config.toml
head_dim = 64
parallel_block = false
init_std_o = 0.0
init_std_up = 0.0275
optimizer = "soap_variant"
beta2 = 0.99
batch_tokens = 131072
Each number is 128 + 24 x the weight over the matrix's rms, rounded and kept within 0 to 255. Layers, rows and columns count from 0. Numbers have three digits each.

# layer 3 attention output (transposed), 256x512, rms 0.1, rows 57-63, columns 128-255
102159125121131111109120144113120106115116122145125130122125136159120138134136129173100098102112124105123109125130105147085117121124108162123139122122138132115128097135093093113151093124152144079136115111156128117131121093131126151111123116128135129084101133082129147132099118118120103138129144112131140088161142138131134109102123122120092123113156151127116154131156155160111109117153
141126116145112101091103140123142125147127114138124108123090146132120114144102131114131157087121112148118134143128151095139127129122129138123116149152103115109147109103110123114152100128121134096131126115126113122120129144133134124152151137132129116115131118121121108159125142133103145116112127144140115125138135125111127133133146119116134133106105133096133150175150114097147115119153
152123123086120116136128131125141091144096126121139122146168141125092142128124116101136130127120142130124132096130109144157140126118139140122127132133119144132115146120135153128135115146141145149108118128112108122139122124130115152114116146137140126126127139154124128125138125125129086121113111130137155117137135106119144164103136092116120149112131141100136176146126166136128138111140
113142155134102113142133121136145097140092131116126160127171118108127106134141110147123168105171118146131126109129108138134112118106128104167128146133075078103123110121152120088109117154150126132105163106126130081142145141147135152149132104128108131102130108123115140123118126102145130174133105153135094115146148098108099105100103137128095127151141157118124115138125132148102111150156
115126131119112100145134120119148124150121162111119123121112114115156129124142137146122125126114132117109120145139092131127116096141146129121120149139103077089146157119160126128167162109135110151152138147146136106119114118141122141146106133138098126102145121138135120166120144104099123123127137127113129110103114116150144140139132095105100124129139118122153132153126123143107113142148
137134161135154104097123129115107093120109080133129153115138165126127116132107130149114103114143114118126144145152112140124141126117139135122150128121121146117128113132101134133118153148108135123147120120140136137126121146114137108101186107127132135132113114120136133137106142099139102113146139129143144128138104075121153136146097117125121123149108146118087115114140138115107130117161
127152142121120107132144166128094090133153117151125097102127127088137145137141134133110119117180114144100114145135120136132122121124117122126114118139126106134121153126113124128090125137123120125137090174124122130140133107110152121145146146142147118109092135109117168130151116128132115097121115126126108120134152131129127123108130100115112107108151094104149138130146123125132127136120
# layer 3 attention value, 256x512, rms 0.105, rows 58-63, columns 128-255
123154130123129130101136125134108133115110123108124126147119110139112136128138149109121136105140150123134111123133114126112115132124118117119126133138145133121114114133130151119112118134125123132127133132132125129134149128140123144125134111122131133151115116123144134113115111122141144146114124136130112128132125132123130103125113110123120106125152134141135130105124117130109153122134
132113145124128122144121117128123143125109130127124120157119144114134122128131126118109108123126120126127124160134144124135129130129144119157149126118137124135125134136146103128127143123121159120143142103106124138100141137120103111127120119129123122108134121089185109115131122109124138114134148133126126149116123130131129115124136159119135120109130111156116122143113092128118122142116
119152120142097136108141126127122177124115108150122144131114106115104131136112135132134100104111131133098119143123117114110146122087180168106127108121145142128140068105124131127120137105110124133152137109121126148112131145085105153115150129135131114141111146127152109101177095164138088127137100132132139125099117171113137131102139107109141112131130106154139145143112122109129143111153
124147109126116136129118119136119133130112116144129134134115137136133136138116122102143109139139139139129158113125131125099107146094155134130133127151152121133107141129120137126123094126106089146141115136133126146124131111124140109130152113125167155143108132098160113132122077131155129132128137141139108150141146155121134124119148144116120135117122152139116137133120119129148102134147
132144121129114140131153111129121140135129147082135126126128107150114124128148147127149129097140141131123124126135113124140119131131123155116128113120149139107118105137124118118131127128140110129139134135124132117138141120125125160132103131137127104113122123125121117138152140132082127155119123151131140130125126160118118092118139133153117123098112114157134135133127138117125125140106
134089127142119125128117115128128125121101136122137131133133107147127109119101108124141138129116150120134145126136116127158120138140131141131152107135143112119144133123130134136143126133112129130112137102132135127130108157155134103108158121130118142132133128122114123136116148135115145160131152124135142138112127134137132129125142118118127137137142133123125111117106117133139149139134
# layer 3 attention query, 256x512, rms 0.095, rows 64-111, columns 128-255
089141126132091139125142094121161121129115121193153137075079128152121095133122128096126150140123151146124171161113187110137166121145071083157166174095144127128085109119123089118121104187146145161081124175169136119126225171168095171142112098140155137143131118048109112139117139189122097097094084127120090141155186152157103139148116138156188161142062124148117135086150184125136111140090
145136139096114135073159121135126146100120114157109157102158120117147121151129134089129119135156154129150120137168115110123085091085120104088153118148155126112150107156186114131114138149098160166067189135142128117092140111187125075179124173148118140096133119132100097129111111134112156134104144118114084120144155119120117133114113135125109160106134104166127116102144153124118103119125
124139116131131150094136135123080161114198139109116106145160150133147155110128142152092126133148145125135129097138105131113091123125149121111137062110151137096160153159135139121134138118118154167123173142147097128121089117115147098148128148122112079092112125154102089107103104112109108149130127156136107096106147097111105114116110145101102138137144156140138125119097133123128151126150
128151087098133132130132123128141117097104142076094106161138141141150168140146137136148128132106113120119106123124110147088138108079149167099094122102114154131140117126089123122115115083127178120175131123117112129080082142123137121106125100128092099130114127177129120089141117100126123153140122102132157158112101097132110104102139132085114078135142142099136110149107132147145113115122
136116133128141146177121139130108126119086134092140123144135141106098148115105138164173144094111107114137124120140109136113131135129124167190117165129141094122116122135136154139149140097128122104189115105111142153109106102094138148127126124118132150168156164149144144108164143101102149154185146131157132129104095144134132117116131141111158129148172124104143128143101093144126151128166
114091166111135117113133111124128150164147146129136157105094138105103111093109129118147168135141151152138179145139161152126122141135063101079154145131146126134087128129140169136107141148134099148119122128168131130139164148135126152132122133158172184131113178060128137142112097169108135134095144107142133135129131144147136122145116117175141153126100124126114131105146150142148143176099
156180073114130097104142145124177103089102125127120108175153103184137167135143150082142124118118131150139106110106104095148103144129117165168103133102108129147131124161110121117155101135149133119153113124123127121125108125146122113133110134125135078116106136163101104117152142091146140143172116134099125087159112106090107137131086140114107084115116114116133110125125081120119127115157
145154121092129106097098119117133142113116160109111123123129121124120144185174108140134134144131144129164112112137114145124136136149160135152127129088118113143121139145105150155106129099116139113128104130089143139145120148171143116134142094119143101164123143148147133111137124101175130097144130118112131098109090102117109155122151113118112107139128118100125149155149137144078133100133
121135146143123120108154114122130186163175133127149137116098153156126108099115152099053105108159120144118143152130157142137118116110079111077142062131129143152119180084123117154115124114128144155069126135130132126201155153128143116133126115136136135124132107123115131096103117152147102107093157130133100120131156139109147104178096104146134144119089102143119120136177119132131153118093
142159107126143128120144152123127109096126102113116118140178144172153141155122156128106113147118135115139120096100126109152113110108093108133133126089096122101147111132112133099125158147115175154127119134111112104142116105099151113114129143159088081117061087171132143078103132122149123129109125121108098112107157126148127086122122132140075121123133149121123114111154112100121110136126
134148080112135116138127157122126149094118125140122142137172112160113136149146141141105115129120126142121117100137135086131105122135140145162133124172117081160149155151103115081127137137126135171123128139127130108121129137128111128139124152108105134098110146121145092128136142112144085135155130131122114151171168137137109149097183138095098125123111142138105114129123158096140087134131
142097149123155143156084102126139145078126105092148136135126124144157179164169115151121139114150143133086121140121132118137139125106148146160101100110082138086146179130154125142126136130092132117116107166094130142089142106147101125150101131108113141135169154143150090153130141139157107123131133126145140145113110125122108131117119153130149151127169132092140120113136133107147111114145
118131142156161104156152162111153152066117122113143125141121114167201176084141150139129094111104144119116096109131075112091113118135140114097157098136099134112146114127132137145149122136177123167126116160117107101124133112131113139133141119115073122122131127113121112139110108101149125149107140136109115154112117126133164125116104149128110140129134121129150131085134140100131098138140
117092125108149143112104148131131146096071152097107127140143093137151159159119104140121128120149127135140136152167105108121135151097159132175164134130127121153116107127163162163113125149121152142129137138099142152089121111194114161156158136106109155121120130147099117131147148105126137111160090116116150117130126139159139105101110124140099184137177126116125133147153103123144137117167
109154089116138122091133149126124133129135109133146151111152114168126098113108122103100143182104119093132089083109102149159096119109137092104120130150104094124156121124073172114139124138136135113083150116120116133152131143128162135103131143123128130099088125170108188119156088153128094129141136100127101148168160201134131130144124130151085155104159172109119139168113133125162124151113
113166122095122144133120147121143135076117126131120125153123149126135175136123115189150100116103148115120126155173122095132127131115127127188154122114124135149153127122150117100135120123126119125115126167128128089106109109132103095106158120117107090124142133123175111120156100084116102080121106127142164117129146121133155138070110121138123134113131150142120115129156124109129139133141
126122096100099132138162121138120093111128106144186120149150178162166195122108118103089133162122088124102139112117121099146111126129135103126099149139105103135100124103151150155139098115125226114152123131131136125151129148136114101117103127130116143116098080135110074124129136098141106130139151110139116105143141158104116158130168122109130114133127157098133141174138105161112129108126
137101162130143154151117124128124123157079157127123153082143124100128145196114069127109151158120131126137113120131167125093162115133167096158087152111135109104067077136160156157105124088123160103131131111176134150080107071102145085149150100125130170137147130139186093188147169156141074090146114137150103156130132121118147152103183141124133135148141133149138149128170126111149107086159
128123134122118115170116155136142128109130174112147119136113136132134136159186094136163152108101142139117136129109151110117168113095145161148134188140153109083113128143145099103149112081117145124165135079122141110112104085157146122159143147137106125151147178124142085167155151069105113095167115158125127108124128137158111110083140146114096182146186140149142148108112152152156111127150
131085122153126141107113115148114147191153118108135135100081133129126129115134135134137115139104126152138126143100147129135151115129128151089112107123133157104137116156133104120145142117124109132145134110104132131132138113135126148124106116131130119125120157151172124154147139113118106136147152137152115189104080143119139130150135110139166130126103158128130127114138158151097157121120
103127143118136129149123161134136137060105104145114135142105120151119131123114150146128135083133127122123137139147119137111119129109096141166163113130128125102157097138103124140145130116138128134167090123131132116101111121126153129107146155123112104108066107078133099089127162106119129152122146116125129141138125156111163107115093141136088154126110104124152125117104109127108142144148
134155124074152105146109124133142115090103138115154135098121109117131153125119138175154149147134112156099146149171147124131170104104156107150106135120087155136094093144130169125086080093146154141178092115111144095121119149130111164095138150084151146133136167143121127107109125113122084137165152116113163143087083100103098170163184090173124157116119148117141104136128130129091118129122
163129126147132139132144105118125100120145103152173124124135086180160138115130145154031092123114145122159119086132103148151128116131075130075088107159130116169187148104113112075165104123116104146086163104099109092143129115136141107113149102141124134104133081132143169085128121155147124162105148121103145117120143088132117127124127155117127117137156144129130146131135113130164134125133
136130122114148157103131152124133125135107115159127119159082158142121116155118121139133151104107139129119118147143100085123119105124134159129117148152104143145160146105127123125133120108128098115139100165125120134109113088139089111114136111120158114126162156103133149142149114113127135154111141105135134152157146158118082096120094126136154154120138150112112133106134195115158119151138
134098152097140144142118112133113111118114116123117151127151146153135136177126122119094098121160119133104132117177163136155111157140119117199091097138138099126060121155151091146105080152081157136131085166123129115103115130186098130123134111125169154105106140087124116134126144122143076119158119167127111133106106099131133138126174176112138106120168154143120125114134131142119129079130
127144146133088137141113166114097170157170162104137115130129107079105108131133098083144114098103120122104120118173114156093128135153115148113164094135173133132149175119136144126166138144144104109105134124141120157128130111141127145111120097127128099146122134150150173094103112204118136125094134110105130140129127104123142133138119138147160128124140088148124123124121129161122119146143
164103095110127113120121125122116129120132140122124150127119120131122109124134098085118120146171101114147124129109115112110129123155173130109127112112128130125120136129108119112143197111118138129126124121157119123112122057141146131134141133119120167120199113137163104145130129183175124123148135175119132158158129135093141126140125113154113115145126151129117114103131131136101124118133
118136092117164126147131077124139146155129173165154142091137117100144101151124156114134157131122105134121113136113149141108148117122134106101106150080159134126155140143078160119084151116134115166085143106097122126155162187089151135137145132109127100126110101115143136148116115142147130136164114138115103124177121121125132064137135135157082112112122083136109123100165117087129130123129
108138123146138137138111125142138133110135113138123138112160113115129122120088111156106099127175119126137131165091171120144166107122141095110156128156086107090083134123106078117117128107152165160160092109140134120141127118111145126184169113131129099105131116091129100146173131107152119120107124163136141121131164084139114161103151119133136133121137134088138118134120110111118102116186
157135108161151126115145104120127152173102149123106159073191130101099117144116124125142129151103115134137172141121137119152106101131193146090120185127150109141095132137152144136119162142081126142142141079168141142116135117058117109111177118126146103136151111146144120146161118124092156100146110132125102092124185128124107147106144138152088112142105126116096115122121114119139160109113
121122180130119121161132151130135138122095181139150118122128143070103165122087102158143120104160145134144116137124141141131141149144133113140118102155147148136101072127145154152101107149168118085108119145160127096139120136105112120134129109128122139101162142145161101142157148114107142115132119127109116122125137146125127145133132112144095175124137179137151162145160095136108169105136
140129082122115143096194103112113135109140154154132113169119135173109107057137151140140134148122187124155130122114104154143127142185114093128158139092156123130147134170112131113133077130157135130117179085111114119176131174158120114098107118135136166122097104153157195142140116182127158137084138142137165139107079132133095130152163107149171116119129108162109135132117126160111137146090
117177126170114117168165058139162171142098093139148160108150169119058115102129118089091125140106131130130103183160144100130135106118128098135129141105117126107145118187132072107124158152134122149154142113133140190169118151089117104133112156150123137112103157107155057092148130108107130132119104134134141115152085159178105125104167120109145147122138169170144140122126142168113130145139
125122116118119126101141132131099113138143136147105138076100118153128147155119070115131101158126123111139132155147117136131113145169173154098135101163136132183129122117149033170135112117147186132127094117112128114093117131144093097120122113109174120141148144118142105111134121108107112129148133134134136097148136131108107122115135086104109139159139111101129123139096135121084122103117
131103111098140106128105081126086130130139117130110141117193165151103146155143147081125098137149114113094135108122130122112125120106112161134104179116099109117127168122126152121143126120114152070151115144102133128151133095144133099136095124080137147132082137101101122152119114109128165130129117141139118122110138109113086126112161186115116104126193133117105090071140138160106117121151
104141097050103146126124160135080099053121118098110115164134112145157164150100135145154147126102116125115141102159139112135114115120144115137140123140151120123127116096114123146156074102182136162140102143120132122119110117128152122116131149091155125121122129096118120106140113118120084144140157121116167144120128097126108124151124134114125122120141115129150114119094117158123120119110
133130160146110129107158169130149187124108115140080143163222120151125118120102131160132143096138082147105107136113146116115140129116135128126207130107117146117114098122101154126098132164148112170113123098129132138138124150114105105139150122127137132146120145114133161115097135124109121125114154120146120086128128142120127147135167110183094138094083124117134100147150121140112138148150
133115104096109113145128064124132083154172155143089115080142130173117113140132108128086160156104138131120097116072110114107111111128062153125104122141085136137172124115113131116125138128129141143132114164131129096129094156148127090108146164117106110133117129162148098092135113116138158151118108133103123105121160112092098114160129140131087135139099133125157113127101135176102117114153
129147099129117114087126089114123123132165115102154105129127156154158127143132105149071123185156104092124114117099148135134111104148144107166112136121125156124144113117119071176152084119130138110133121124162112098156074115125153100103142125106131151128132096135167105095135165086101140143160130147117157156126108143126097157148134128139142099146124128112094130173092131132134141134056
142151110133128131158104158131118144128116138120130114124128091135138105116172123112188158134120133159131094111132103108119143079119125145135144121137158107170147144139128136121129101124083136109126123145132136124130157117176128106125113125115125102151171127141133133168125126140141139132135179134124141124122119129135129140150105129101107153116115121139143122101119107085168110111132
096113160148126163136100095127127155122133116131133173145074082123090147096147157149119154087104130160130158113196191106149087143146140116156120074103186125078108122121144075156105121137162083121096105172134119115116156124138089132123125104126145148167136112084104155136139153143126106164141139090119125130114083131133153129149134100128144106094128145120107099106127111134150128066105
135132129156160100146136143134150145176126137065163107143143082123125141098148149116141132136099112152130153128123101154123141144105091107135131139115143121135155187140107143112132155132125106151154131124125132162112124132150124163129112117143125118154112113184132146152115143124147140130139120172152103149139184128146129120139141107085093138136114108167121119162138148123145072142144
135133106148128113103135151130097152141108146079133121160171106134147099093144110117136160157089115150125094124107149127120137108136164143113105114117117191141158097092116104139151140109117125145179111119122127124162116142119144099120135138137112084151137117146155112123114104062157164115142142166122150153130091142104098132159110168102138092098100113149122138118133107114168120192157
092076108086073142098168077141132155057110117123124150109115160117182133079074073147151106117152086138138127131140182109126136130141138122174118111109150141159151090135075114147127128143128163114090167108091120162093101135129150158129103146156111131112148133150090151109127151134114152160124132135151150171178071135141135105125125121131179158119138144152142125131130142135102130145131
141143132128126108133154122123118116097097155138180115170131124116142133121143062132162150147140139138140155138180093150123087149147144095162117119144139134148125111137110141115124150118126101103137148092126128119133147125124141116128143087101098174121153140162137136143111121101115108095123132153147130154103078167147128113128143130137151136138073146103143116151174079124130102118127
110144080148136143131110143116135124136086155147126149121109157149128157135099135109160173114124113118139100143184158096122150156140125092152148191087147154113134090144162211138136173120146107111074112123077142149081076115113111101125119147124142148128194117080136087130192111166105155142141119134122123128142117105149152123125132100151168133128133112130143116095155093084142153124104
121148084170161100146132138134145096089127161146078136113139107155097134102125152135129106159127130122137153134153115147114116131111102140161146121106113129117091156132095142112134134127120096113125104061101136102109164099129117126145132133116146154084116106124111143149167143157076094158084127196147129110112129066135156087116144093152151096116098111149141112069085104102094118110121
144153129136117147081143104133153162112158169089136125145133140141103109147096096143138096113176106137123140157128161107128098134105117129143111137102107133129100124111110147127144121108138102123121139137131130142125133143111116135137133160133121106109159140113102124128082199106160140145134118155163147108111130130113103093137159135114145084150087132106129126151117156133124133148155
# layer 3 attention key, 256x512, rms 0.0913, rows 64-111, columns 128-255
132149156143119130153124155126155158141151142140143130111102105102135117129153123146103129096127153131106140159118105114110140110106120167128126110113133130104109164116135098137120144146141123105149106157142112123123175117123156134122144117120154106135134106096142124133127108156165099151110117096117133144127145098124141134128143163162120122090156129106101116118151134134144153135112
128148109148090137129144122130160157150134140152116101124132127067127127167115117124122148168102094126116155145132153114127140128135118110119177113096115126110090107153111124112120119099120157140133159152154131137130141121159119111125120135144175128131159107068144154138122148144129113121105101154132111134099126138145137157174111139152101153113134119146110130114153150092162123129121
113117136100103125103132148124163130138124111115147123122142103116151126137129148127139113144107098129116114136110126137145143087124136132123141154145099109124117131139127131100094121120137127129116119111119129133141153149134108139129128125122148158152148124112120161122145128137137104146111156109137121134125153142121152137116139126128139146096130083137133148127144150156106120120151
128133117118138115101131136122124139132125141145122130105129120136126111125178119135152137108139111119086112102155105140167155144124088086108120124131125121124126133126130159130122120139171141118112144107103128136148076171120151138124149139101134127125123159138105147094110100109159136146139142127105155136146116144132136133143107099125142127150120119110139133128141082133121114152125
114083127103135127129105162129123096133133109151145118097141136122122102145168089113181114133175116139137125160125063107155138127088147124123097157137140140143138107142138128127098163134120136130120145085119139132139162166075109123107121120141132132124132120159137130139126125134126187113120151143135130085143174139121159139176106112119138123116140133090141147133145089127110111123132
140136143135094146174105111140134157102120127128135127125123110090148090157140121120115146102098134138093095136136114096099133119131116111118142133105145157130121107156139125148148107103102138124108113131142133141115154109143173138110140092121133120123128109066131122153118128149148123121132107117122126142118110093131130119141143158135109121099172175159107125157154106083129102135080
104106115145102140141109132132122131151089109119120166145112133090135103099125095145148118103143120122133141113127131117146151123151171143131138127131134116117146119114125157139168143130118096141136129112132128164152140120119100137107117148128076130115144135155140131132139117139121111106127119162128160122155147176135148105106104114117149154162112112117148123108093094129086102153099
127094114110145147094189122125141097127118137118133114149126124133146168151130130160163116122126176119137110096120148124161106150141140092127140089100141162152123107136114127106092107162115114173123130074145120089107129136144093094125102128163144120128155110162123145104159133134131147141178150116122131157122112114139155157151136111096109128123095140095147113084181120146158136120148
097101158131137136141123159126125105124144116113122116139176109135148139119130130161128146142085103119107111108143168115130125146111109126160133076134137113077121150117111138117146102158164103125154112141112131104176139111110133149113111153131166131130134148118149177108115099102124116130135100103155151125098115099139097113085160137133165091119106091172117091109125128095106146138101
127112109134123102087165135126119106157125131122125115160119086134128144096141100102157123124155152112131162149145100132150114099128144129127085128144119108151110116135105155142146136111156122138138170100091130160142094139125110123133117138142122151140138169144153110119147126103112137104165121138168138103142123142115147130129123107116140115124078104124135137166103134142110147084151
140166066118117134106152160119145089135082151095124146143175172105088143112147102094156123121152105098188116076148112128155101183112153146146117147144141129140167114152132149112134112123160134145125149111114134147143130149138111138090148116126136118158095122125128134152128119127134144153153149176138170124137152113084136126103113096125096128162120092137147126127166126124096132107153
133107102131136141111121128137135100132137085128149115112128128128126110155096169123134086163132166134166131135103133118110136123142116130101095123103143120123111145121152102170121121122134122139139104134142133135143166122160133127117108126118145127166134116120127141106142134118138129108137137123116087141183118164158136119155128132112152133118126142127121129133148146145161137130117
130112094102117149115175168114100078172119111155110127108126124103118127121128079097118173111099116113114165164145142090197140086102142136144071120156124130125145105144130151121146156123152193103125116100108117160165127154087095140125146134119134130158172149180104110100141113113131188125171098149165127076185142126146144144149163132130125123159138146135108119107107091144098190118111
126187156143121129136074124132164156106173144127144117106083162114114111161171130099120158155116144118107129129105168142074144097136113145076126111104158149112138145118137099162132182119145136121131103116154126135111109072129187073160126140143128131075116084088108112100110156141100139151124150128106078117128109119178140150154106120117159130083137132097139153130160129113166049108103
125128142124114117123198111122148136100115106098148154091116115106087161129122105114139099126121126118128157121171129130157127131135109104152121114126136150141121078116150117151122139125113160168124167096127143149175090161092116127101109118171083089148157140119137121155139133104103151112131153134135169117129126130112129156095120110101108137169078119098161129153139102122089150157177
144130122152127128119120109150139151138156151105115152140129120147118113166094166084128125172140124141125096094091156154137147097107137143124130182111113125139179120144129128107123151138147140111151115105155138150105112120108152128143154137158148113132105132131096158116167142106131175163125173136155109117143114141149135099145143119114100120107146119100140111137123139154117116118156
134168145155149110156177148132128148117126119086125161126147112141113136097156118146150099139108137123142135112135133144165107145090089104126155118120087147133127148136135121087117136146151125135147123115149134129141135147177118148118104121138133130124090146128157138093113161144107101069192093156100112109135148114108151096157111091132123116135122117126096136109140073141107153135140
106121133141127113087079115133074095088179111099133134132116093146127087160106132141133149136134108143127123137082135120127144155116142166128118144158149121116137180082119133143145105164121134118092114128127146108159198113131131080123131166159119149090192155080086134127125133126110180147103180074104093116131127088147087121125086113130136139162151109089144135122157157112128132154079
152132173108138146143093156146130135130175112139140127148116123142150088178110166110122143121120136140145102095110128131123170135144141140094137069117114156138103161130115110154155103165106130117100088143118131089149204104130122111099112148120170166101103128120121114137137153168158123187110151076117077096112117125119126148103113141138149114157182099120109114130141131128120142158099
104115119119118116151161126131097145115131141128145110150110100130178123156114081166088125169144112129093067115146099154149178140112092094127106106150102183088115104117094154117133114115183118113113104129107116095186112150123129092159152101157111110098137132155119134118124122106133142138108095099103177114143112087144118114100137136152152129125116109095123114091089173149115108147107
114133152129147125136133103129101151103148151142124152108079146123131112140140121152133142130122104121143132133090114093116119166104123139165097119108150149111133114129129109129171132134128122123137131127108110113103142130120125134107154110139148119109113137095127121149125124118158091142104123147141118167172131119141104089105080109130139133101154153101104127111142141124142106157078
158145155124137126119131141126113161155135141138111141101097111148129116122132136089200141058113166116164119119058132162112085163134120167132103121123117113117120139114101090138147112171141133120089105136101128109124135126193098106116115127127104122093111144123134125113113110139095115124116104144122104117154172133097134113064140162114126112161131133163136109125156132140166144119081
154107085136170115136109094124148152151119104133079118123101143125082169097135135111087114116088184105100149142095095147134116099117115125125117122081130082122108105131140135126138125105114125118172130142138112127163103164132109120102145122146128118176095117151113122122163130135105091143146102133122118082107125166107094123121163123113118075128070108155097139144094123161074120129161
098157122152135125129101130127103117112171153101151120129120100120161153113122151135177093109138139163148135107115113142131104145116131111097126100144121136107149161116139134108154125153115119147123130122149138101131142150130139122102150175116143114104142129141105120140113139130148144164136146126144104122097164095140145101162110092153064141149089077143138136088126121127181102122149
115101129104128141130115154126114093121197120111111115133095118122125145127131138099138133140141146120107148141075121109094080124152169147118118115140141148127129194092114111137104108143130134104131095107194109142131112099127112085101148139121120168125136139089133125125123141124162130140121121102143096117099109121112136094111130097144142135106110137117101130174131123110160122106148
114068143121154131136114119127126106094146108114109141065120133119164119103169147112122097144145138118145166137116142120130141134095156156167103138089116127083077090171176110156127159099120137128144145120105118149125153084116107117097154166134107129125085119142127150103142128142127075129073124160138065119138151135112139145151116143141124139115156210125153172136086079100134109115142
117130105136091158169164140120136115125104150157155127118126135129088146141132124134205092097082130131102053144114093134167139133119092086105112135133150105104113105059152101117143090115164148172158104132091135095137133171137087164108134125126085098120118161165162135100116105137130124143123153124121158155115112129169136148136130124102118127147157119121127145128124148140156120139117
150120095098117109073140157130168143128100096154117154133164155130105140131120133105127140166086084113096163169158069120126133118159131123177136157113119120145144146147166101124158146115161131092166159164168133156111063112133088140158103139150159171103137172172146121136164143123120120130106143131115143104116128106185116129156118114100096159109132091134115142142081096118101132109125
155156117102137120094137144142118117121117122129135148099108134143141133130152104104147170116123138139140187165150096078121083129103076109145106132146151170127107093166093135109136102159132145140123175147156144113128125124128116129136142132118084161125182145156118131158097151127161173152147115115139147112158128162137134076118112122138125146130161108114080168153141133128127140167071
131156137112114135152126155124113180101140150139176180112094142093121132123166092061141138099131091132156120112165112104125146117153112108155138124127125124118121089139092125102135132115134157103114158097102119134082171109133141111152122112135118159072145124113171128165137142132159173111082097152137173126108166130157164111111178104120141143119170104125162148129125140125118169132135
159114116129175081135141116127113168135130131133143142146136119160153106072177119109110089127155110119126140127113085161124119150113119114131126113139135134097142171142124140109118148143159168089156135132123134145097163119064097125112159145124126167189114142166173101143133120128151141099160118136129097120155085119123144141125149146119126102150137122120096091135106139151097148128151
117127091144144094123103126137140124173131079151150109042134159102123163108063080122112158138126122101162169157129197115127154134072108162146151137106122125099145103145137123138139151114128134115135177108094108193135082155119151107145120110137118098145120137105115133157142110111116148102180078178148115058150146146129172140133143107105138108096102179128105122163084142084123128146130
124140087110117098104110138137103115102150120174150164159090131130184093147109146075170093143169121113145110155159138110132117177109105135154168175172152132081140104122113169123163066114145141114106138102079119110106151115146163126156115124140161159128113159100126160113142134135146153128151117118124151127139169152119116117144119113097116138114160092110155124164092136102095137171133
149158165127135155121107113116150119099102138123132127122116104130109132127123130145158128096132139133108122120127145138097101130118095104164123173146096103108083103132136185126127153127119099114143112144149139131209114096071125137114146134143099120128128115075134137139137166147130088122158073105162122141081123158155147131114113146166144123150146113093128144153197195133172153112129
121148147107134133120135142122141099152121099174076146137116111116149099094151105123134120120170117113111143127145072142142150118143118097147119128105186109094107131145154110150128145051109129127128101139143141143132122189121135192114148116120142108108117150116096115104146138147145059145139127121138121125134124121142130158097152106091093134140165115181162155107109122141126102100138
121087192142155118137157106138114126129155135165057071128112106175178119108122153094086106088206095169148135109095122133126111147177138123092108110170144126149118118095138123131133148148104109132102110070137140089156140117151050126083156127162139117133133114082168151115173180099150069154138143089136089116178201103093162098107141131115141123152095156104120108121159136092149074128124
135127084127085157107126158132120110089112168097168084122124140102087129103151098108137104186109122155140090137147109117116072133148117122130163087107147133135120101160146092108150132115109131133147170137124125145126155138159129119139107102130091155119147100117174119097136135133142139150110173119127123176105111148140123136097105115084102106166110116145129159121158079128153145125106
154104190102148116119170158135135140081093095092140150149166068177087138138107161151143098126144104116161140098125128105153098128162099108091136100121136152120113094085100110075143126133134086161116113148093126121168125116133110167164111122156166168156153145173123149126118136134128119127133152102130133188151158169140102122127110117158132134073101121094098122109127094108179113153125
135127150157146135103104143136099143146105142103139145171134116144136123153102134149115134144087123111097161133112132135139158104112126105134162167143155128141141140149131137144140106137106143112145151128154127146107138115138140095186135130132134143112136116097125127139150107132120103137099133122147093095096119143128129161152127154134112147100182128157157130141103172114099128122138
098165136100110175102109157118138095090145178106150071126124067107137114153126155197179141141103139141121099130148121156130148138108101112137102083107111156137162154113132126126125135108139144134161129125095138099110187136199140113163118137132136138124146154121130154122127127161126129101087139112134140164149112134112119124136116127191081139089105090145104117097151140157163131144113
132142109105119113155134131140132133127147085093099123143146138132172078124106145135138107092090128102102105130110129127137150127112142175119142167078060100166122162161137143108134153121059122161128102122141129130135146098190093145099148108127131075212120152123157120133177092091134090129115124130131124182120139159056123096125156160148076156144134055081176121120126158080108195102113
130135090118138133113119164125133105159135176140125186135131129189105136133164140141160111127132158133162102132159104115176144136074117119118127109202119136132131118141106148124096090182209135101113116122128126128128163119106125120155145122151118122077137152147171122128093107169138163118142103148144124083104096124140163130139159110161136110112109177142127129132156136123106133148134
144121123118110135149137152124153153160115146112139127128127123136100119137122137135116112165120124144150115106122044154156112132162147158105135114113159139128141132150112122116125140136107136087106106116095117112063121124098138145127116104110101068136118144165147148087084119089081130135128116098081166133146113134169096128108159121120144137133139127114097102134114149139163146111128
112209103151106133142182157103108111129172130119136100180109157101075162146138090115151180162147133122115095180131102162111134140118101203161119190142107146100119109063148135152132131123154156129120138096128114154129167124120106090101115113087135129109159103111172155114058102173134113081088151091147090103147119097137112176136067136130145167140112123141092108139111141130112108147162
124140068170099162121171121123114133144136150110141103102118153133125143079055147155144141126131178155116099129099132137197179148150075144159124112159094125148124098133143156126158091127142109141167128107144129143154200140143146098145145158152135142114100140178140113155110137107126144113170138115145133141103133124152094141110120132121173124127110118195137156102111110132130123110140
136135157147155129138129115123111183123100134151133124176141108094110149161095113097107173139136136143147149141112136114120141105150139157143146159126145095136150113166139128155118138071100147114159187113159130141103141131140154134168085113127148134110099107090069116139159131112078123117159109160142144077159179163143110121115108107124077158087142112170139117155104164104156087153130
153114134133111104102133114111152132080109119136148125152137098146150110145135108093166116106124157125115112081087118095112095139124118102121106119148135130108162141153111110095125077154130137159117115125177108140127131138115163095183143093131101141125141115116153173155110110151221120136141120119134107120138157134136089138106145116099134080109162173134092128137165138151170103153118
154089111116144106160141152130078166153102122154140140143093173130157125167076101143084119094088125114096121145114129166126162091103153153147117150165149128095146101132158082117134185140163153119156135118123140128082124138114140117148130124126129111113160123097162124124171101130131127126102160114129110132124141118134146122145099176117143131122136133165135130132137156110116119143154